Each number is 500 + 40 x the weight over its row's rms, rounded and kept within 0 to 999. Layers, rows and columns count from 0. Numbers have three digits each. The size before them is the row's rms in percent of the matrix's.

# layer 4 MLP up, 1536x384, rms 0.0832, rows 999-1094, columns 32-63
103:488463529492526463516461456472441475467521512541519458501477487491518539500543532494504521560533
104:471476561486456533540517493525512476568468513494477449563444455520516483572518523514524419508471
099:508513485518463495558582532497465524551481477519527561478546493482478470465505498585440495465472
102:473511504561468500566481509546516467488514537421502525548504503440478566487556480535403489461553
099:463519547527477517447470503496453550489369527520561525464537473494485473441528415547519543498421
109:535512518470491477454458528478570568490469453502540500493471503514527593499418417489490479501461
095:486548517507491475471440510555482550567507551485489489527539528452481458462455487532486504499514
096:450473476412481542485494474505499503489525458519466499590474492486587461503466540470510543483465
096:486434483547413475446516504536522469445480512502472551511450450489516467516535515475497464550506
100:445489545535542534551496550425417517498546487488424486517506545528418467509467455532538479564514
096:524396499436451482474494502536558571512441495610464547539434447474484464536455520490474505562518
104:473532493525502495515510464423575541509461487518475438463490505466513478525562494505531487486570
096:518490539429484540521482461501580539521542486478506533423497526508508470498463556482523451513524
104:459545453475581516456493492536472480549480520562497459467517459477510530528555489500472498464546
100:472456481450467474492533588479529499471497426478476527544525531485517493515527525454514508558480
095:560516476513477506509533502491500475536464493504438470535500480539615517554427536410557544571493
096:464497468459446496510549518478553501535507508546473410514437504563455472531465559474548509543518
102:503419460503499513494520535521497474503479527526494510536456543516475560532411504597586513506466
098:530557527429532433464523479506496496575528545448531482520468492485550458490471465497474522550520
080:508522577493496547506559542501538558531434458542524505502548547546507515531415441471465471475439
104:560436498433506545464508532474511505489481480479512511495529513521470478533485539489508470482480
094:399596560454434531572596512454465458472470461590466410481445538505547517533522586471479481477503
104:577440519415508536508452495471483437554548543435568443500514507479483554518498511448466507518443
098:541461496438600505515489482536534531434488486538497494497518486506501496465496576505487535512553
099:471495534519536535498544526537567436500526544537495475551555469584519523495465533481468510472427
106:549535458572457485449436490544501398459472519532524458545434457442575473508475566540502477552533
098:493469499541486536483519446520509507488534476497494493519474484440486503542490467477528565536525
096:480506454507506571435494428482432482502497452492457466536519458478550509515524540442535468464504
091:534554459448558479543546506583452519427549496461464484533563520503556572504532484495511542531520
097:488515514476544486545465531421470478536515464526522505440515432513473537510444499538474498540475
097:452536504474507573639532460463549572564410520565489515426481510558500506507536442496422511509582
093:515538484511506548493477508441471529522513524612455491497482533470465507477522514488494422494557
101:534574415530510506534550539487476485424511486464507499505511516561514485540488525536415453413490
103:440475559469450455514449449520424466507461517486553471425560500533436482488490424487499506471479
096:563491468491527520471500536544517467501524523521512466502428516454512513527426509465518535529329
103:513456459503512473546492506536481463572523557529479448552465459577476491548513448397406487497520
095:490455543539505532495505502491544542538502576438506532544460482427453406562579477467597476539479
107:452439554458470511484463431501526547526523481483510498445437501591493487430537440510490574532565
098:516519530542411511507585441516566436537462496518575538474495594536504475555493499527453586475436
095:454473550496469519405507488544568508511546483573445541513508489578517526498519489453495516458485
106:543413481528481468458493502508433564466477495579399503553514509404524480546470529577466517561510
105:417533595464587532445497474482454515474450476480444371500539499446483493490500502577470465450466
101:534541477455504449558488528524502518447431494516518470467508534491512455539468481473548556550519
099:565511510454502509487445430527445506465493445410492493525489503495495543530440519594474555466540
093:524556475463453499545508443514526441467480491504546434487423488560511488495514565456580541463509
103:534508449507493437542424501496516483518487543522575448485496550477495494524548454506493440475468
103:444529489510555521433475455470501523466508546572537482543530473524485448463434588549521560501529
102:463458521418533487491412455499452472509430477577511433497477488540515507502528479497525492480528
100:447469470499459503458515497515460506529417486537479460472526516525479540579523473498537517533497
100:472420490491521439479506417583504494519488527502446459498445499586476495498435534490513494577513
097:450456531500559509489543502520515535536502490540462525488449483456601456431465459483544473479431
114:469474446465520614525533516464462492538475563460483462486525446477472525480529509515505487439507
091:547487528536504535590468522512436460527535497446418554514457552495531527476497503546542474470408
104:426527497446498589533537467488529513480513483517395498512455491526477500553513531488454471481530
096:507486483574502504501567512468457468442512431529523517520446491469451510487493490527450506508547
093:470451529427508476430563530497528535515525509549536470472521495578463436454530465495536486530476
102:516518586509463481597483497473452490527497503469551515557490480532515521480529494477461448482471
101:557557495504465507493558525503501474566591447535504460559496482544471562542501552515499469459476
096:439462489511497506579482541507518501447518469509470523537494528496446554533531560487447491504504
130:465555540477524476480454505455552561538471527475493531484535553512486480469489502546496508494472
096:564470604495469508451481525436478464536502500557482466514523490500517401486551536504501496531585
099:523472519425544465561452572459499487519501525554496484556538527437494456482458454518519464511508
111:498524505431492481483535463489442553463506506514433474453482476442520532464584500466531512522501
095:527510543466494462497475518479453494504465523482499490451547452453516579452510494448521489496459
095:419512497522488539505467422515613471509552449476492526469518498461552472569475527486452514466490
094:533471464513495440537521528525482568491428546518567520472471524490500502556540495516487460548537
099:549525582448513425481567473528576543523526522504511438512500552523480511492503531551508560495537
096:459509487496437481504509523473505476501473523490559580509517530479536505446457505414531459544510
104:429415513464482491535509503518480557525519496474522448514516504448512496543445510568507462463394
093:501490460439489489553425496486483428483516573470515500448547490584491457508545483557542485470448
101:421495513520461518505482453442536594534439529491568496525478516462550418521528636536485496445502
098:506516545482493438505503501439493478503543569493548485545527545490508509576489547484472522497544
098:515540557460487539500506561495528436426536424553471498496484516533478507523529488478549505459510
138:490456473430476463493526527429564534438468439482486469546501456481446458472442489492491429516513
100:499482639481497509481534519487542490540470541490481518529545528455583469600469506539551469528520
094:509480460484488557519431437504491482438564511566502511521505461488405525556498531447491489508443
107:436485479484522512434494551479506497476516371513514444514469501404489523549484465584521496468477
102:450401469549459520499580503460466548486549494501483523496423553434519532498542526497481510511559
103:516456510500508548479552510527467568566531530514497452530508444475559516505509473520510511457526
097:537484563450525506456451523496564473473530502541572427463520534479488431476492494578479471555519
117:427516459470538519527474485421497448504521449475395539558499487477512514526481472513456464452421
106:540504485509546451500478484448539532445509526498500540496465528479501518547595502460522526525515
096:466501495403495562484510475488506430463442543426583547556492518467495514468430450496491528553534
104:404463491524579519468424551541507510552548543483529482473517540478486463538468445449526494487548
095:483512440479515494469542585502506495496453545478547449540512504500480567462548512446452498553472
098:454577521472527547514479589503465494451515446554478486450494500470507506548452550542507515496518
089:476470532594475519497481463571429581503505522479507483531468549527449447434452469434479506474550
102:453533442503621539515498553574534525416476457471517490517468467598525519490475520475510433496459
098:515574581416472532490507498495453494430512517487488482496506430558472522503566476502454540455501
092:560521489484482568534512498506459465421530475474481449448496475478560524406487467513477529552443
100:536524507483479501480464549556554558480575512497500417462499432459495549503431474466554491475490
092:570553484462505481482422475508444561465541465540401436493481496518491536458562518421498478425472
095:517517455511547571491449550451489561433515563493455517473524556567498505533559530518528502491504
098:452479555494456539541449582522565492461496560549560549552468497464520486485619490542520544550533
103:508509529548548488497446520551459497518506439462538514475469479507452559478512545510464517562580
094:410506503597509516440529513490472418506546522474476487430414518501471482453483565522511449514471
# layer 4 MLP down (transposed), 1536x384, rms 0.0887, rows 999-1094, columns 32-63
111:553495479562454498556449456535455486513474513390513475502468538496530498562492512481471510457482
102:517429445563566520494482499502528526451509537514492497513479490449464543486460467406478497496496
103:483471467591457450444500497491516487524477519515437527543480490495530499589560452450505585467509
097:440521487525438488445479525511494510471466520492523534455413543496532523500513516497500520469481
093:482526488544485481535532600480541518452480470525581485449513502450516526500515497555546511535468
101:492643481504449491521509471534436422570483476502488414528542488486483418471527456489544554471410
098:438520515482553463499521501542532481549460457511521524515521513513549475457537498599527547493482
097:458599554508567457545505544496553479453462486444506550473543476476469536508460525539593526467551
098:452602536498507461465472512512512438492433473551494463510493461480450505487544482530509456523557
100:512539513569453590468511466499502495491428457544466545524454487499518434491516542495481422478480
094:482503524463452591464534542518461494480544520521522470482508513544496465469484431469515465478476
111:514524498443470531516548501488534422481527542463510505458527435522441503389472486567515423511467
105:434463474550530433543462485533489474565590532518460453570471534546442547514502468554527519491514
110:496493495470478533506447474510527547537494496462498459561553518435568486504458505566463438577504
096:473475511465517473539431525553509472526498482499489426464439447452473593511524498516474529458526
094:524531499539495525457512523484509511496506475513560480521555515541498519513507484531502475528442
094:496527515547414536507561447398485508477555489465508526556560521520463536514479488503496552357447
098:540605508552446489532453527467546464463515458498472521481479491537557499493508542480443554452500
104:526493508439486553558507501484525526509476467429470481524494547530470497486524450518480578454483
083:518531524529530490510535540469559558410538453497459478527494430538525469475476434424556453491510
100:540495552482454417508525527476547488500476556468497455521445524497543586473500440447486497472479
095:518486440462523438451521480433518521501502486429542538536489560488425493417476466524504457479540
100:543532481538482462443547448566555502484551474563531536508509508390403485533512441542498449492528
098:542524508522453481433510436556480491522512498480521554541491513478533576509476439502550501526478
104:470457535498525487510501437461454528485494482506458539456420538459457502487463499526500510517517
092:581546506509538522555505577555508470546517449529594552491566465560490470523512477511475458614568
095:528475526555430460452461545495562545426609475526553442527499480509491492481487522570450460475508
100:464471440532447438563474558459520490434498502479548446566524550505487486523557568517551536471569
095:453505516503419495481525512517502484516515531499575576406520483450568453476595529547498463479477
101:469444465506546524476553429440506496485503421500478516492538483528442514457527486459518478575448
093:583477548599552482516429547495590434520520464520459497487448485533499561566496514433547482501470
095:490515502437474482529493546484457555533503508468522476484579533535556501498474514566430473497452
109:549522495483541518463454499451519480465503582502489500506478497465512510462494463503469490478541
111:483490535458522484508487515458482470556512435476438501502509516457481483500488481458496477505561
092:522456482505451478423529493466507584545491433544451413471489544493436498577529464464476430577543
098:550505467482542481473453529468527495522542528491450567473472623535495478557541551467431502539495
092:520428505486506484529448477520498449501452486509482480430521500516516544521516533492520561483565
103:580548537434462496504524475503529542458541467598548466512538492494489501529561559550452512448521
098:512499532510538503526563514521522552454508542519543488516466488472450522442506479505485462536451
094:472467462472551507553568453476531450461479584394559569430545528535466444468496486528534516522463
111:515566524517446543477579499462395457489468459551473528465517486556562589545507478518472450470533
105:549459427505460471515502505475505534462491479512452575483550412463442449464539539549503454499457
098:550395425437505458551444530529534548548521534487517416550506538456537471515508433573487505437507
106:437429442482574475422596472513457502539528473592604448517437527530433489506498526469432499488453
092:477527546492488453450417539437528433496481554527512544482489457473496449450474528549495533455483
088:553519454547515528513473482535501537479532528522509529457534521474557509586465501461559476579465
104:464524526487564468458515444501496404502502560446561491442523558462507543469469429496503509570515
113:519471504469474512436579442610519468456503443540428462507479509500461518476490509463520473519570
094:495470465567499457554512458501471527454495509573552524456458466469521577466563486544476524519485
095:480431571481438543476456587511483502460510538457489541439639524511494530454548455509561556488494
095:471496460579488547442505464505539520493562502569574453529492550505461481548510481578521471494511
119:526526530487466547456468505534447500462495574525496516483589490474479491492565507541474439526464
087:537530525551551484486520518518486507512502485514495525498451550435426458512504488486532463484537
102:476507530440435479508504471393501499524523428471619537522484496542409500466495470554486545475504
101:492514542498472497596485494472511463399520533487475438544513568501519463520467474551509515468564
089:518560477516531511512483475526416470538488449526445490549533475486447510536491464525513482507438
099:548471445489517452502552434513507529503484491506529509504471495488454520551560529482540450434449
099:544506527461473537466501494417403489532532461489488564451497472502543503400489478455475488463463
096:533496426555509495522480497575458536452454446460530522493473479490530471562539557468436457471543
132:539502448499455515443493481479507514403527567472454498538600469518433558493551503565532573515494
099:476463432514458501556502472524472537545463536499549511513507476543508560510477472470552523538527
098:451540442471585511512521462576557522528495501516552546497477505481563427447525565496495466500553
109:482472469536581535524517531511497570509521486481477439489518509465565407542497482492519439533529
094:463457557552450510458502498458562466518476495485456460498526547515480519467475459524560520490473
094:482568483482514503400425476518482458463457517535515485545482566498529493485504443539480471463495
089:470469524563471576508435507473513521537509407529453491569493526501586502517499461503516551515531
107:476436478525475588438488499551513555541553460501477433490505470520535559499447475443481532472522
089:530549506536491526460487507475541551458502550501458431548555524469529449544481523537480561471489
094:489448515520525515498443553564504442490503501489496457531562457439501410474493545503459606526523
094:458613508506550489486491453613548573456537530478477513586488559455490519477492469488461513559508
099:504454477559530558491479473449539484498501444501535494513467452492451481508500442549427486510462
099:503557463540531525494415483583467554442490462526477514500544482569448506549509440521511502540456
107:465454490529490475492494492544547598521485539471457508504529491394577457469469530500489488592501
156:484461521481519460482616408425483562475488469482392541448542491555465501489605534480490523474516
105:413464472542523429487625526472455531519506511493512510506477535542432460486533542479484487551547
096:516476521509496490481481491493409531553454481487458453559489561522495470531463460562550503543473
098:445594519512465511494511400503533491474445534523523460462500480532524476420515454584491535563461
099:493477483581566493516576531537537484493568453508538454509463494500586442531538506508492484526472
100:493544443516475534483534494533451472472452534478515490542563499538488530522466504489510439494456
107:462504501496462503468477508515463446472537479453594513504438476569486463507529518516509454463499
110:375528472547568521484503492521504531405496516454494530509533525469454484538502530538552514504519
100:428452528529528427473444487470476474478518474466410512470494484513486537490435506475501472450521
093:478496499491516484447476532429470512522490561465517513515558536479460472495515589450443532464515
096:490483417467438496465478466525504498490502480500531567514442444482463515486471526451500497512526
110:497569519506480543542581456496494528538518428518507477554432509562461526551487495506473492428582
099:555506490513530501462533448465512457513477514460507575477553526511556482529496548522457511485475
106:478531435516447538477496463513482431483540511512559452502472550550506517467523540551501448471428
097:482488526484514494516479481509456480532529493447523474482496524442491462481459470540579574496512
099:472492491476503445481401470465473429437513467505536451507524537482391496473520503447426448519456
094:457547484532582478519491557521509491544453553504517469399412511451538496595563534483548540481546
100:489530485486517554495556437483491484485521519493491515485515523454470504476462512551578496582494
089:491433512491533478486510516444474528509545499588522541461504475514516471496429468528504496519498
097:510470473500470483516553467417488507494570504504510520559511544487482536472488538485508493433491
093:425529428512460522524490431499477519517466484505520433532456495547515554591519584463437511483528
105:545509534449411458522515471493513477467471563533562550533490559468436483517509531539557483495530
100:546523478449520465520465517446534464471514554549572466548490486458472561505496478511480452516486